{
  "num_hidden_layers": 9,
  "hidden_size": 224,
  "num_attention_heads": 4,
  "num_key_value_heads": 4,
  "intermediate_size": 896,
  "attn_scale": 0.17,
  "init_std_qkv": 0.043,
  "learning_rate": 0.0121,
  "beta1": 0.9,
  "lr_head": 0.011,
  "schedule": "wsd",
  "decay_shape": "linear",
  "batch_tokens": 65536,
  "max_seq_len": 512,
  "dataset": "wikipedia_en"
}
Each number is 128 + 32 x the weight over its row's rms, rounded and kept within 0 to 255. Layers, rows and columns count from 0. The size above them is the row's rms in percent of the matrix's.

# layer 6 attention query, 256x224, rms 0.0667, rows 184-191, columns 168-223
size [ 82  84  80  85  77  86  85  85]
[[ 85 170 144 111 167 136  88 149 148 181  93 121 108 133 199 205 133 138  39 120 105 165 131 203  66  36 145 154 100 140 124 182 168  69 102 128 104 109  64 111 152 135  81 156 139 121 179 132  87 130 184  96 144 128 101 100]
 [ 54 105 149 158 127 199  36 158  98 147 165 169 151 135 109 172 110 106 114 100 132 114 140 149  73 136 133 133 107 142  99 111 129  98 114 152 127  71 155  91 143 101 121 156 105 113  78 144 141 110 200 136 140 133 185  83]
 [167 131 150 105 118 154 122 109 146 120  86 141 114 104 114  31 166 120  96 140 151  90 120 151  78 154 138 169 135 103 148 129 149 100  91  99 117 170 172 140 178 160 135 132 151 142 152 131  52 119 177 105 144 158 147 153]
 [180 122  74 174 156 132 170 153 141 196 151 114 131 162 133 101 138 152  88 111 133 141 127 106 136 125 106 131 119 153 102 146  81 169 153 144 134 178 140 117  92 179 151 176 102 126 129 105 183 116 108 159  87 137 113 138]
 [159 118 132 170  75 122 117 169  91  91 112  99 127 178  89  93 131 105 109 143 149 115 126  96 179 154 172 140 144 155 120 154 119 178 130  96  83 115 124 162 122  71 145 172 149 184 158 134 184 178  84 143 148 149 124 164]
 [133 113  74 124 140 162 126 103  93 126 132 161  81 128 154 139  84  82  54 109 216 106 132 104 135 116 156  98 108 169  83 136  96  99 152 167 139 169 117 133 152 153 174 169 167 129 146 108 138  92 163  73 119 137 162 119]
 [ 85 102 144  77 142 203 122  97 134 116  98 146 101 169 161 125 114 178 168 150 100 167 108 139  84 124 144 102 124 140  82 101 127 119 134 102 182 150  74 111  88 134 159  81 133 162 109 126  93 105 168  23 162 162 107 138]
 [ 58 110 164 120 100 148 173 140 152 102 130 145 134 164  99 133 139 152 180 158  92  43 120 114 110 184 112  68 126 125 144 114 130 162 111 142 102 106 105 116 148 124 116 103  84 121  40 237 102 111 119 117 180 154 158 159]]
# layer 6 attention key, 256x224, rms 0.0667, rows 184-191, columns 168-223
size [ 90  99  90  99  97  98  88  97]
[[116  91 162 157  30 145 128 143 139  72 133 125 200 143 167 159 115 166 118 129 174 105  65 172 129 125 154 148 100 151 158  84 125 152 135 136 135 177  85  89 118 107 150 173 128  75  64 169  79 145 124 119 151 161 158 119]
 [129 141 104 131 140 189  89 112 150 150  89 127 122 186 134 107 130 149 129  97 160 168 115 163 148 105 129 136  84 114 161 134 127  81 165  71 153 221  81 100 156 139 123 129  96 147 194 123 116 167 208 119 134 105  95 134]
 [113 138 112 110  98 134 120 121 144 188 154 162 133 117  62 152 148 167 107 164 123 122  57 177 138 171 180 109 107 209  81 137 123 144 183 118 152 134 111  65  95  90 100 155 174 113 155 151 119 153 120 118 157 109  90 119]
 [144 143 180 146  87 103 106  75 123  79 163 105 102  81 109 183 140  80  68 138 135  85 126 185 101 116 100  75  93 109  65 113 109 142 157 123 152 140 141 135 180 119 176  92 187  98 197 163 172 166 110 122 172  89 162 165]
 [ 93  75 113  93 141 125 153 113 170 122 105 163 158  84 106 103 170 183 123 126 158 123  84 112 165 123 165 151  73 117 112 127 114  96 110  79 174 108 116 110 188 138 135 157 133 154 116 105  51  40 179  82 124 139 106 133]
 [129 130  73 113 122 155 131 187 113 156  59 125  67 172 139  99  98 148  97 138 167 159 125 131 171  96 110 107 102 135 163 154 115 104 180 121 119  97 177 122  84 112 155 114 125 120 136 103 110 168 100 132 133 154  90 126]
 [128 150 156 166  94 140  92 217 121 125 134 112 104 147 133 112 109 113 150  88 128  50 189 141  86 156 123 104 117 100  89 128 130 150 128 109 109 103 151 159 148 115 130 131 137  76 109  54 121 107 118 135 132  92 111  47]
 [100 102 144  72 156 149 117  99 107 132  99  92 164 154 205  72 101 101 147 155 104 145 123  96 121 167 166  90 137 132 123 150 105 144 151 126 133  78 120 111 158  96 135  85 111 163 161 127 133 127 137 188 145 114 194 128]]
# layer 6 attention value, 256x224, rms 0.0727, rows 128-179, columns 168-223
size [112 109 105  96 101 110 103 108  99  97 107 110 121 107 104 101 114 102 104 107 104 114 106 104 109 115 112 112 119 119 104 111 113 112 113 114 108 113 106 112 105 113 103 106 121 110 110 105 102 104  98 124]
[[ 70 117 175 145 113 143  98 122  82  56  76 122  61 184 136  94 121 109 162 106 136 208 159  57 155  90 117 139 124 159  92 156 138 121 173  88  97 103 124  48 135 113 153 147 171 120 145 179 148 135 128 102 108 104 125 106]
 [ 64  64 121  81 111 143  86 128 159 132  83 134 102  72 123 113 141 133 172 108 137 143 131 172 204 117 149 164 112 113 152 111 192 147 163 125 105  91 126 162 152  73 175  49  98 112 104 108  71 172 118 160 121 137 189  97]
 [187 122  67 132  67 164 161  94 117 160  97 106 111 145  98 194 109 132 106 138 155 109 130 128 129  95 131 136 150  79  88  95 159 161 129 125 168 113 152  94 124  84 186  98 162 126  80 165 120 126  95 129  87 153 148 119]
 [ 90 157  72 123 130  91 105  99 201 166 164 154 149 176 140 122 138 147 130 169  68 114 181  84 119 137 153 155 147 155 110 191 156 165 110 129 166 148 119 201 129 125 100 117 157 119 166 122 132  77 106  98 199 122 103 143]
 [102 142 135  98 143 149 132 203 112 137 101 165  90  89 155 141 156 164 148  65  57  84 133 116 153 107  75 186 148  98 172 163 143 132  90  95 120 178 189 102 123 139 169 113 124 157 143 212  71 101 113 128 165 131 104 143]
 [ 98 147  99 138 141 152 114 131 120 147 144  76 121  93 104  74 106 134 118 144 156 129 154 188  51 107 142  97 134 174 139  92 101 102 140 180 112 159 145 158 130  84 178 160 141 156 108 119  59 161  63 138 146  62 100 116]
 [118  81 147 113 146 178 131 127 149  56 169 115 125 176  73 122 122 171 156 131 105 187  69 105 168 130  94 184 114 173 144 136 129 109  98 126 110  84 166 159  81 139 112 218  98 120 157  96 141 175 113 193 127 103 160 152]
 [ 60 129 141 115 150 173  48  75 111 105 138 123  75 119 189  85 177 126 125 140  97  98 113 129 114 181 124 125 114 107 162 145 106 128 138 160 117 102 155  88 103 131 158 170 146  87 124 162 159 127 109  97  99 129 111 143]
 [213 172 201 150 102  91  62  99  89 152 133 209 105 150  82 129 169 147  95  82 124 138 209 100 120  78 148 135 115 122 156  97 110 121 152 109 166 119 103 117 108 145  86 133  96 135 142 173 140 132 175 151 150  57 104 157]
 [155 145  98 116 142 143 149 137 119  95 204 123 128 148 135  81 116 144 102 144 181 144 125 170 111 162 160 150 173 181 113 141 134 105 105  46 135 128  90 117 141 127 116 163 145 156  79  89 119 169 124 120 110 152  69 109]
 [138 109 119 137 146  78  96 167 179 153 142 129 161  89  77 130 162 117 105 113 104  98 102  47 161 140 153 110 146 124 173 121  62 109 109 120 154 128  92 136 115  58 125 134 206 142 149 109 136 170 150 105  99 115 150 158]
 [120  97  62 123 165 120 103 125 127 156 153  85 106 132 136 134 134 145  96  48  59 135 101 146 123 146 163 130 119 102 166 120 194 148 143 187 145 123 123 103 154 144 108 101 116 108 144  77 243 124 154 111 122 114 165  92]
 [115 140 156  98  99 139 109 127 115 136 119  96 140 118 156 140 121 158 163 131 135 116 102 123 154 122 177 147  99  81 153 109  87 120 129 131 155 158  93  86 102 118 107  90 166 152 139  52 148 167  76  88 185 116 128  93]
 [155 154  89 137 125 112 141 134 108 118 147 154  99 151 151 114 184 152 175 209 137 118 178 115 152 127 133 155 123 131 125  62 130 155 120 113  84  99  95 142 145 122  67 162 171  94 149 127 127 110 120 128  97  73 108  95]
 [168 121  84  93 125 106 136  91 121 131 139  59 146 117  88 151 105 119 127 183  60 141 159 140 133 113 101  84  92 141 132 122  79 120 120  94 153 102 154  87 136 169 139  93 128 122 156 167 154 131 167 139 155  98 105 188]
 [119 148  61 159 159 124 103  73 138 134 146 144 127 159 127  96 134 149 143 124 129 118 151 155 117  77  94  64 111  83  70 169 173  98  94 115 122 171 140 137 126 130 169  66  94 124 121 193 159 110 179 141 108 116 134  99]
 [142  90  88  89 146 108 187 130 109 114 109  30  76 169 113 155 167 121  86 107 151  12 137 105 152 126 107 160 101 147 155 197  92  96 128 139 145  78 117 162 145 112  93 161 130 112  81 150 156 104 176 153 107 119 146 109]
 [117 162 139 138 143 144 114  96 132 128 154 159 102 128 122 108 132 112 124 128 103 139 110 114  84  75 111 168 133 126 145 161 109  77 168 128  67  89 137 140  91  84 136 158 148 202 130 115 142 198 166 164 148 102 120  90]
 [152 108 106 118 148 157 120 182  94 161 171 107 162 154 100  75 136 123 109 119 139 183 142  87 121 165 118 183  81 140 105 147 137 138 124 120 110 137 125  72  67 167 188 121 117  68 132 177 159 175 146 161  94 123 110 125]
 [123  81 162 140 155 144 182 152 154 136 131 171 186  99 126 160 130 123 102 151 147 139 104 109 112 147 164  95 120 101 152 100 168 135 143 169 136 166 147 124 113 112  99 114 115 157 116 196 169  62 139 128 204 123  90 161]
 [211 151 123  95 162  92 134 136 130 119 154 158 202  93  73 125 157 126 104 110  84 132 150 125 101 145 125 163 118 192 110 146  94  88 137 132 144 108 138 109 188 159 164  99  94 181 137 188  88 160 128  20 113 112 119 141]
 [184  84 161 101 142 168 145 118  67 150  84 105  59 145 192 131 132 159 124  98 155 129 135 104 151 157 143  90 116 122 174 116 112  74 161  89 154 109 135 176 162 128 125 173 126  90 134 133 151 107 121 114 132 154 140 128]
 [165 145 114 200  99 122 169 154 151 147 176 145  99 155  88 133 121 140 120 197 157 110  70 178 109 150 112 139  97 177  90 108  96 126 176  88 128 113 155 116 170 146 125 137 123 111 177 178 133 182 142 176 188 100 148 137]
 [119 137 130 122  85 153 153 146  73 155 164 144 137 119 101 121 149 182 205 123 106 140 135  97 160 112 109  78 122 168 123 125  99 133 142 115  70  88 135  81  96 116 116 148 109 128 149 103 126 161 168  91 188 149 123  81]
 [121 156 147 166  98 142 123 124  49  76 158 116 171 152  97 185 137 115 100 109 101 114 122 190 140 115 122  73 102 125  95 185 114  96 130 146 106 143  81  90  99 155 204 132 208  99 123 148 106 120 126  79 129 154 151 131]
 [113 202 153  72 124 121 154 139 182 149 154 144  83 113  98 125 156 189  72 142 121 165  79 166  45 127 133 146  81 115 126 148 169  69 143 134 145 120 103  98 149 177 126 132 106 166 126 170  64 130 165 132 115 149 156 107]
 [146  97 164 115 155 137 106 137 149 171 129  94 116  89 155 156 115 195 165 130 164 131 139 121 113 139  89 177 140 173 107 122 133 137 119 138 129 170 134  66 149 181 163 129 139 101 107 121  81  91 193  69 108 109  99 166]
 [126 156 150  79 104  51 140 137  86 114 149 156 120 127 131 124 152 129 156 100 155 141 135 167 171 108 170 106 115 146 143 131 176 151  58 117 165  22 151 127 156 153 129  85 114 109 158 164 113 161 110 131 115  96 100 157]
 [ 88 147  41 109  96 112 112 132  89 132 107  79  76 147 177 123 115 156  98  91 112 189 105 128 162  79 137 131 149  81  80  24  61  45 125 182 104 173  75 136 140 154 155 152  96 108  99 191 112  95 157 132 117  83 127 146]
 [100 170  94 127  89 125 194 202 135 112 100 149 113 122 169 138 110 128 127  80  98 108  97  98 129  92 119 175  77 120 139 188 125  91 139 136  46 100 128 140 126 131 162 183 226 100 103 126 121 149 123 140 130 118 111 145]
 [ 97  99 155  90 156 130 140 100  37 141  56 140 155 120  87  90 137 107 163 159 154 139 129 150 145  78  50  77 161 160 103 115 130  52 163 131 121 126 109 126 180 108 176  72 156  86  98  78 144 150  95 108 134 147 154 122]
 [129 138 123 160  94 129  43 132  84 131 136 127 142 113 149 164 112 143 199 211 143 107 123 114 155 121 193  93 163 122 134 162  91 122 164 127 171 131 134  92 134  66 105 133  86 121 157  98 124  90 148 125 137 126 125 161]
 [175  85  92 175 113 127 116 136  96 132  73 139  92 162 165  57 112 131 160 145  90 106 159 128 167 148 111  78 123 129 130 102 139  60 116  72 179 161 111 112 134 172 131 167 148 124 149 115 106 142 139  12  87  81  86 201]
 [117 121 132 134 103 138 105  76  79 116 126 154 156  88  86 126 133 155 108 125 137 147 159 157 124 121 170  99 114  89 154 200 101 162 158 150 134 115 115 116  83 163 153 112 142 135 126 125 157 119 124 136 154 145  22 123]
 [126 133 160 149 107 133 136 160 119 143 147 140 149 156 121 156 183 156 168  52 133 163 165 143 144 117 145 118 120 150  97 123 184 152 130 174 110 153  75 157 146 128 122 140  78 143 141 168  98 158 136 162 205 102 182 126]
 [169 143 149 111 155  79  82 133 117 152 104 110 155  41 149 168 132 150 162  65  91 134 150  99  88 118 123 172 101  96 166 127 151  95 168 153 187 208 139  94 142 114 121 115 189 139 129 118 110 143 164  70 131 131  69 166]
 [112 115 148 121  88  15 143 106 142  93 147 129 166 100 103 118 177 137  96 149 141  93 144 110 137 114 132 102  81 160 100  75 120  88 170  94  78 131 122 185 175 132 147 161 179 124 131 115 127 156 100 122 113 135 153 124]
 [110 156  82 143 126 105  51 166  77  93 143 100 138 111 161 203 133 111 155 156 113  85 150 138 130 163 153  79 107 153 151 205 109 123 145 104  99 159 146  64  68 170 100 135  79 157  96 106 185 135 167 123  91 162 124 125]
 [152  78  64 113 145 150 135 132 103 135 111 176  95  94 172 107 172  83 116 157 131 146 121  97 128 129 146 170 132 124  96 139 148 132  69  86  72 148 152 129 151 122 122 186 128 169 187 159 117 192 153 151 138 129 145 125]
 [109 115 132  89 132 155  87 121 124 143 143 109 173 100 142 129  99  63 165 104 131 116 174 136 126 110 103 179 125 109 208  89 125  99  73 136 160 132  89 150 160 149 132 116 114 174 124 156 150 171 166  86 125  90 167 149]
 [105 158 112 107 101  43 100 165 147 161 128 106 113 131  95 131  87 214  92 164 151 181 100 114 141 105  83 162  91  69 125 133 148 120 150 141 159 195 101 137 121 147 129 125  54 108 155  95  90 113 135  96 105 118 101  81]
 [131  86 135 147 103 161 152  46 146  57 124 105 141 140 187 147 110 100 160 166  48 139 132 128 111  93 155 141 102 147 147 147 125 129 142 174 153 133 152 160  74 116 141 162 157 120 114 111 113 137 178 190 141 129  98 122]
 [116 211 168  91 155 128 136  44 116 105  56 109  89 189 133 155 160 146 122 111 175 121 135 159 150 121 177 142 122 137 102 146 101 115 133 134 116 118  94  84 173  81 174 129 186  62  95  87 116 119 106 116 161 189  86 115]
 [127  98 119 171 106 177 101  88 107 122 159 167 126 144 148 135 136 116 164 122 127 127 203 138  82 140 160 141 149 101  47 113 129  92  50 136 118 114 144 131 122 152 187 115 151 186  63  92 145 165 113  98 157 154 124 102]
 [104 108  90 163  78 119  99  65 153 109 165  87 120  96  68 172 186 143 143  93 137  97 124  95 146  88 111 134 132 143 125 200 132  71 165 147 195 105 102 114 165 134 121 162 136 100 120 123  79  91 136 159 153 129  90 127]
 [170  96 115 183  95 130 141 153 135 121 118 126  93 137 115  79 160 120  97  98 129 151 181 161 139 111 100 165 136 111 158 143 121 104  92 161 152 171 108 130 106 104  62 122 149  82 148  88 144 179 148  84 114 100 120 126]
 [185  51 168 139 130  57 203  74 120 180 158 141 159 113 120 142 168 173 127  71  99 102  82 135 104 141 114 107  82 159 143 135 169 134 133 131 172 123 153 127 189  94  71 169 174 112  75 107 169 112  81 181 156 110 138 132]
 [181  68  98 160  90 168 120 167 124 163 129 135  89 115  78 127 124 217 104 109 177 142 139 116  99 112 109 131  91 138 166 114 178 111  49  88 133 109 147 131 166 110 108 141 108 107 113  84 117 146 127 158 115 113 103 180]
 [154 119  93 151 122 151 178  94 170 169 100 148 106 150 114 206 101  83 134 141 162  81 185 108 137 162 122 158 103  96 137 109 136 105 133 152 165 134 131 116 129 173 101 106 157 123 125 121 139  76 117 139  83 154 108 115]
 [137  98 159 131 125 164 123 152 138  97 127 170 179 108 118  88 147 100 146 111 136 130 145 166 150 129 132 115 135  82  86 113 143 163 101 118  82 128 104 153 136 147 144 180 153  63 139 126 131 150 147 167 191 102 115 131]
 [148 131 135 114 105 139 126 121 135  72 118 159 138 169 140  98 118 149 103  95 133 126  84 174  96 121  93 105 146 206 108  79  89 121  83 100 116 174 169 161 113  72 111 149 155 102 148 114 135 109  63 123 191 129  44 171]
 [ 99  94 103  83 128 174 153 187 156 148 139 118 160 111 108  84 131 127 101 115 152 125 132 131 125 123 123 117 151  88 132 119  60 159 128  83 180 148 117 105  63  80 136 120 138 151 162 118 147 110 152 136 131 166 126 178]]
# layer 6 attention output (transposed), 256x224, rms 0.101, rows 128-179, columns 168-223
size [116 126 119 116 112 114 108 123 119 113 125 121 113 115 112 113 117 104 109 119 123 110 115 109 116 122 117 115 123 122 108 118 121 119 117 112 113 119 112 117 119 115  97 119 123 116 117 108 110 117 114 117]
[[145 154 131 153  75 134 109 107 127 176 151  77 145 107  84 136 134  47 129  78 128 171 170 147 114 155  37 161  58 123 122 209 138 109 112  81 107  84 196 159  82 139 132 105 133 128 141 117 141 146 139 110 109 130 101  68]
 [165 106 136 124 120 121 159 133 115 135 152 136 143 119 142  85  94 112  82 127 123 138  89  97 130 175 134 167 101 135 143 102 115 130 117 152 128 112 101 179 149 105 118 168  87 123  77 138  51  85 131 155  63 127  90 106]
 [143  92 187  65 121 141 105 146 160 156 156 185  59 111 148 149 191 129 135 148 139 117 140 114 116 131 109 172 121 122 137  88 133 156 167 133 150 108 109 103 130 108  75 166 130 119 111 133 122  74  91 153 183 155  90 140]
 [110 125 145 121 142 174  98 142 137 141 165  87 148 177 145 151 145 123 146 174 149 165 157 123  89 123  98 168 121 106 137 156 128  50 119 184 141  76 155 187 110  96  95 106  90 120 194  99 131  93  90  97 141 129  58 126]
 [198 152 149  99 111 116 151 191 134  97 170 111  84 106 144 120 219 154  76 145 131 106  86 113  72 110 153 120 158 117 124 125 162 129 174 122  63 140 160  88 157 157  93 107 122 161 188 111 184 137 115 112 129 124  97 157]
 [130  76 138 104  84 157  57  88 174 104 110 160  95 145 158 152 148 143 143 164 116 131 136 146  92 136 134  89 145 193 119 114  97  74 134  88 143 148  97 119 135 105 122 143 115 146 114 162 141  72 129 106  74 118  86 101]
 [ 85 165 157 143 107  96 130 124 102 134  95  89 133 147 133 119 148 148 106 102 129 168 136  95 165 117  89 124 111 124 108 174 120 164 106 111 163 112 127 127  74 122 146 146 143 170 127  65 155 180 125 200 103  33 147 127]
 [139 104  82  97 145 131 106 118  93 172  92 181 145 192  90 160 150 115 156  71 113 113 125 112 134  85 134 119 151 103 182 101  85 137 105  94 110  54  92 139 128 179 132 122 139 118 111 136 135  50 139 103 144 127 118 161]
 [165 101 108 121 113 193 149 150 138  45 121 177 120 130 147 134 173 135  92 120 109 169 138 109 131 103 158 121  75 143 129 176 160 133 119 139  66 158  84  84 124 185 118 117 145 142 129 178 122 141 144 115 115 119 148 163]
 [101 117  95 119  91 149  84 151 200  48 188 144 159 120 110 146 115 126 110 106 106  87 134 160 113 113 133  58 170  96  89 164  85 144  84 135 139 139 146  84 138 107 159 131 116 126 124 123 121 169  90  94 173 191 149 134]
 [148 108 116 117  87 120 100 126 152 142 129 133 159 103 158 137 174 100 164 112 190 144 126 126 111 104 158 139 151 111 118  54 109 110 122 157  95 139 102 149 152 142 133 128 178 172 150  81 120  85 102  23  87 143 134 171]
 [172 138 166 106 156 192 169 142 114 135 159 114 110  80 136 128 120 123  98 106  90 119 133 102 134 135 121 103 160 179 164 150 122  85 148 140 146  83 164 209 166 178 139 134 103 131  98  72 139 131 181 111 125 130  68 149]
 [102 134 134  86 130  81 125  39 204 160 118 139 149 115 130  95 109 142 100 144 128 124 154 144  71 165 116  93  83 127  64 158 129 135 170 173 133  76  99 135 153 129 149 149 164 123 118 160 165 158 150  62 128 136 120 103]
 [111 108 125 153 145 119 171 157  67 161 111 129 128 122 134 182 155 161 108 128 111 153  70 107 108 147 146 119 127 134 171 156 169  99 117  62 181 148 122 142 128 165 121 117  97 161 130 134 135  54 212 123 154 123 168 100]
 [ 76 115 129 162 131 160  97 111  62  90  93 156 169 142 105 114 155 169 145 105 163 118 128 151 121  90 130 121 119 213 131 118 145 128 124 150  80 121 140 123 148 120 153 146 121 127 151 126 122 155 117 129 129  99 151 180]
 [129 149 156 123 125 160 144  35 150 151 112 151 105 148 136 157 140 143 175 148 169 117 145 172 162 108  84 138  88 117 141 135 116  84 125 112 138 160 119 145 118  95  91 114 141 115 157 108 102 148  99 138 171 113  87 146]
 [109 102  94  80 144 105 134 157 142 124 126 119  73 166 139  90 154 101 158 146 142  84 101 154  98  78 157 179 147 150 120 152 143 178 143 166 136 146 141  90 175 135  73 150 111 118 136 128 136  84 136 161 120 115 186  84]
 [131 157  91 165 122 178 132 113 152 120 177 120 172 111  67 102  91  94 117 129  93 125 101 175  95 159  57 128 144 162  76 147 142 159 128 103 145 121 127  66 168 111 147 101 100 156 129 128  93 100 153 161 117 163 115  63]
 [ 89 124 122 126 148 136 167 134  76  87 157 153  59 102  97 160  63 120  71 121 147 148 152 136 122 109 148 112 146 101 102 150 225  70 128 131 104 196 135 140 157  95 176 192  87 125  91 138 128  99 169 118 109 160 129 127]
 [120 130 132 167 114 164 192 166 169 129 181 111 185 173 122  96 155 138 133 142 184  98 120 100 155 148 154 104  83 124 185  96  93 110  68 148  97 163 186  87 142 121 146 125 209  95 121 173 115 153 152 148 123  92 161 162]
 [ 57 138 109 117 126 171 111 101  98 117 139  89 164 157 191  70 144 116 102  68 106 118 126  61 121 132 101 117 146 122 101 133 146 135 146  80 150 136 122 118 111 128 139 138 142 149 153 117  91 152 146   3  90 177  74  70]
 [108  28 129 129  90 106 120  96 101 110  95 142 102  65 149  99  83  88 188 145 140  82 135  95 109 103 105  53 146  75 139 100 107 178 131 160 153 101 140 129 103 162  77  99 135 110 100 142 136  77 172 159 124 155 178 128]
 [145 125 180 132 122 196  74 127 106 145 156 157  78 183 106 131 128 110 109 133 179 129 169 111 103 178 101  55 119  85  91  71 146  78 109 107 127 147 136 117 122 146 153 149 173 113 141 159 120 148 113 144 130 128  91 160]
 [111  85 132 177 187 128  72 193 127 168 110 179  51 163  85 180 143  99 183 135  98 155 177  71  98 129 115 117 127 187 135 147 138 155 100 133 147 162 106 126 105 135 155 178 158 102 146 116 132 154 200  89 147 115 119  68]
 [ 96  97 135 148 169 176 136 124 200 144 144 124 131 120 114 170 149 126 128 101 147 137 108 164 106 130 131 125 164 129 177 150  29 131 160 101 105 126 106 183 143 157 127 111 149 108 126 176 123 111  87 102 115 158 159 106]
 [ 98  98 137 115  57 120 135 165 187 141 147 143 126 155 140  94 115 100 156 128 119 142 118 110 153 129 103 108  63 114 138  69 151 130 177 163 194 122 116 101  96 151 150 174 116 152 127  76 186 134 135 187 124 105 111  80]
 [153 120 174  90  96  61 178 108 146 111 159 139  92 113  73 120 149 123 141 134  79 173 166 140 150 153 127  59 188 206 155 158 104 196 111 116 143 152 131  42 134  96 158 215 207  93 105 103 127 128 131  27 126 132 160  50]
 [ 69  95 149 130 160 185 117 175  87 165 148 142 120 102 100  92 164 198 181 122 131  93 151 160  96 170 145 115 209 121  95  97 110  93 111 109 174  96 112 163 108 192 109  82 105 189 133 130 158 136 156 131  90 110 102 148]
 [133 192 172 109 190 153 149 120 123 139 125 133 121 156 103 108 107 156 207 156 111 150 152 167 150 143 141  64 102 126  97 122 100  91 100  83 138 121 102  92 183 121 138 150 146 153 146 149  96 155 114 139 119  74 109 145]
 [135 103  84 139 124 134 146 141  97 140 148  87 140 160 115 104 132 150  90 120 145 123 119  42  86 163  89 139 155  86 188 120  44 173 225 177 153 157 149 179  99 128 106 162 156 126 140  76 114  89 162 187 131 105 135 120]
 [144 129 168 110 110 101 162 181  91 139 102 182 152 195 144  94 125 166 155 160 162 135 126 115 156 111 121  96 128 153 142  81 163 137 132 100 129 120 110 127 183 113 178 129 112 115  91 103 176 118  69  77 140 114  83 123]
 [164  99 108  65 133  92 125 125 136 106 114 141 164  87 176 166  57 102  86 140  80 107  95 109 136 156 109  69  66 108 157  89 146 173 171  97 119 140 103  88 165 135 157 130 109 171 112 158 155 113  74  41 116 125 164 173]
 [148 155 149 101  61 146 125 116 114 142  89 151  91  57 167 202 156 129 134 161 135 125  88 132  80  82 158 118  54 157 151 132 151 107 117 118 126 138 173 179  90  87 140 110 127 153 139 139 118  96 155  66  92 126 165 104]
 [ 50 114 172 108 130  92 148 132 167 207 122 156 130 102 164 160 122 137 142 144 136  85 129 107 104 141  96 185 146 130 131 146 107 116  95 188  81 159 108  89 139 114 108 113 152 142 123 107 131 105  83 144  96 186  91 113]
 [178 135 115 148 176  99 161 158 179 179 192 113 183 135 154 190 133 103 131 122 101  98 153 171 111 135 160 109 124 139 111 144 159  81  92 154  73  98  92  98 130  31 139 115 109 167  93 146 173  89 116 176 103 149 151 101]
 [197 151 164 161 135 104 118 136 119 171 129 108 118 122 133  82 136 145 100  97 155  87 111 148 122 116 155 167 129 168 102 143 106 129 152 120 141 164 103 171 107 135 120  98 133 144 129 149 147 184 143  65 135 131 138 201]
 [121  92  72 157 105 119 115 166 135 142 127 156 159 134 185 175 143  96 151 136 160 131 124 138 148 161 127 122 142 154 121 137 116 157  96 109 178 130  87 147 127 115 130 151 148 170  68 118 110 137 152 107 127 148 117  80]
 [135 118 103  91  91 132 137 100 148 107 112 124 131 164 149 109  83 128  98  98  96 191 172  89 123 104 145  82 107 144 107 161  94 186 124 107 129 216 162 138 125 124 127 101 134 179 168 129 154 137 134 125 127 155  78 134]
 [ 97 123  87 108 149 187  85  90 115 122 138  49 145 173 158 142  78 134 153 143  83 161 128 108 107 104 103 116 115 131  91  87 147 148 114 151 163 116 150 104 112 104 127 133 113 130 173 110 140 141 105 185  81 104 231 142]
 [136  93 118  85 131 126 107 106 152 108 140  91 142 126 138 151 156 124 146  86 155 129 119 120 111 103 128  95  64 108 126  31 145 104 110 160  73 111 154 108 134 103  69 125 123  99 141 174 116 108 139 102 117 169  93 130]
 [ 78  82 168 142 104 116 115 126 159 120 147 136  98 157  99 151 117 169 117 117  82 168 132 122 101 162 161 106 148 109 154 107 121  84 107  75 129 155 110 106 150  76 114 139 112 159 141 146  80 114 135 130 150 201  41 168]
 [127 176 139 158 103 111 141 140  85 114  63 185 137 105  99 137  70 106 112 102 111 117  58 162 151 149  90 121  93 192 159 124 135 135 142  96 146 111 110 133 164 159 135  83 148 133  78 130 134  99 117 255 102  73 138  76]
 [212  95 166 140 161 104 103 158  75  96 148 141 162 121 114  84 123 214 184 153  69 114  89  97 176 150 111 128 118 105 141 106 104 160  84  79 133 105 125 164 165 139 133 122 112  96 131 136 102 108 126 101 152 126  92 119]
 [ 52 106 124 114 129 229  86  60 163  95 114  92 143 115 107  97  96  83  94  95 130 134 147 139 110 110  43 132 116  94  60 162  51 143 142 180 128 113 101 107 152 154  98 111 157 132 146  76 160 136 171  81 116 126 159  83]
 [ 95 143 160  67 154 101 124 131  90 118 131 124 179 111 105 196  85 162 169 108  61  82 168 134 177 121 121  92  98 112 139 109 116 106 117 152 151 144 132 112 107  86  99 132 193 144 147 149  88 140 128 135 129 190 138 127]
 [106 140 144 166  96 121 160  83 148  76 114 120 177 154 145 185 155 128 131 106 103 131 144  74 111 100  80 178 113 104  72 123 133 150  91 112 153  99 139 131 101 152 132 118 138  93 105 176 144 142 126 152 156 174 138 166]
 [117 113 137  97 141  87 186 150 158 103 107 110 166 131  83  97 167 130 116 150 179 118 138 154  96 161  98 147 180 122 159 150 128  88 139 137 139 173 170  88 134 194 111 130 166  83 108 127 128  85 101 129 178 130  94  96]
 [107 124 107 184 139 129 156 143 124  98 117  64 114 131 129 127 138 113 149 121 172 116 110  84  90 114 122 190  89 150 118  88 150 183 137  48 156 105 121 104  97 111 114 171 108 182  98 155  81 116 124 126 166 155 139 172]
 [109 123 142 112 139 134  95  84 168 149 103 112  33 160 107  92 180 172 100 130 131 101 149 102 146  82 109  87 177 104 177 115 182 161  92  68 128 130  77 178 141 112 158 106  92 108  91 101 173 154 118 134  83 149 134 151]
 [ 95 123 160 138 159 132 136 155  78 133 170 151 135 151 191  99 214  99 137 103 178 125  82  93 133 129 151  97 114  95  82 149  94 132 159 183 159 108  98 134 166 157 111 150 147 145  91 139 130  89 118 171 100 172 119 162]
 [132 151 119 205  97 141 189 112 136 138 122 131 182 170  92 116 167 138 142 149 144 111 178 118 113 166 140  99 162 192  90 142  94 118 122 109  98 136  75 147 107 130 118 155 183 115 115 152 128  89  80 160  95 223 128 156]
 [174 147 159 174 136  85 105 117 160 153 108 100 168 149 122 145 178  95 138 150 109 116 152 159 105 133 137 125 176 120 148 166 192 176 102 117 127 142 156  93 109 114 130 146 153 115  92  99 166  72 127 104  91  99 150 140]]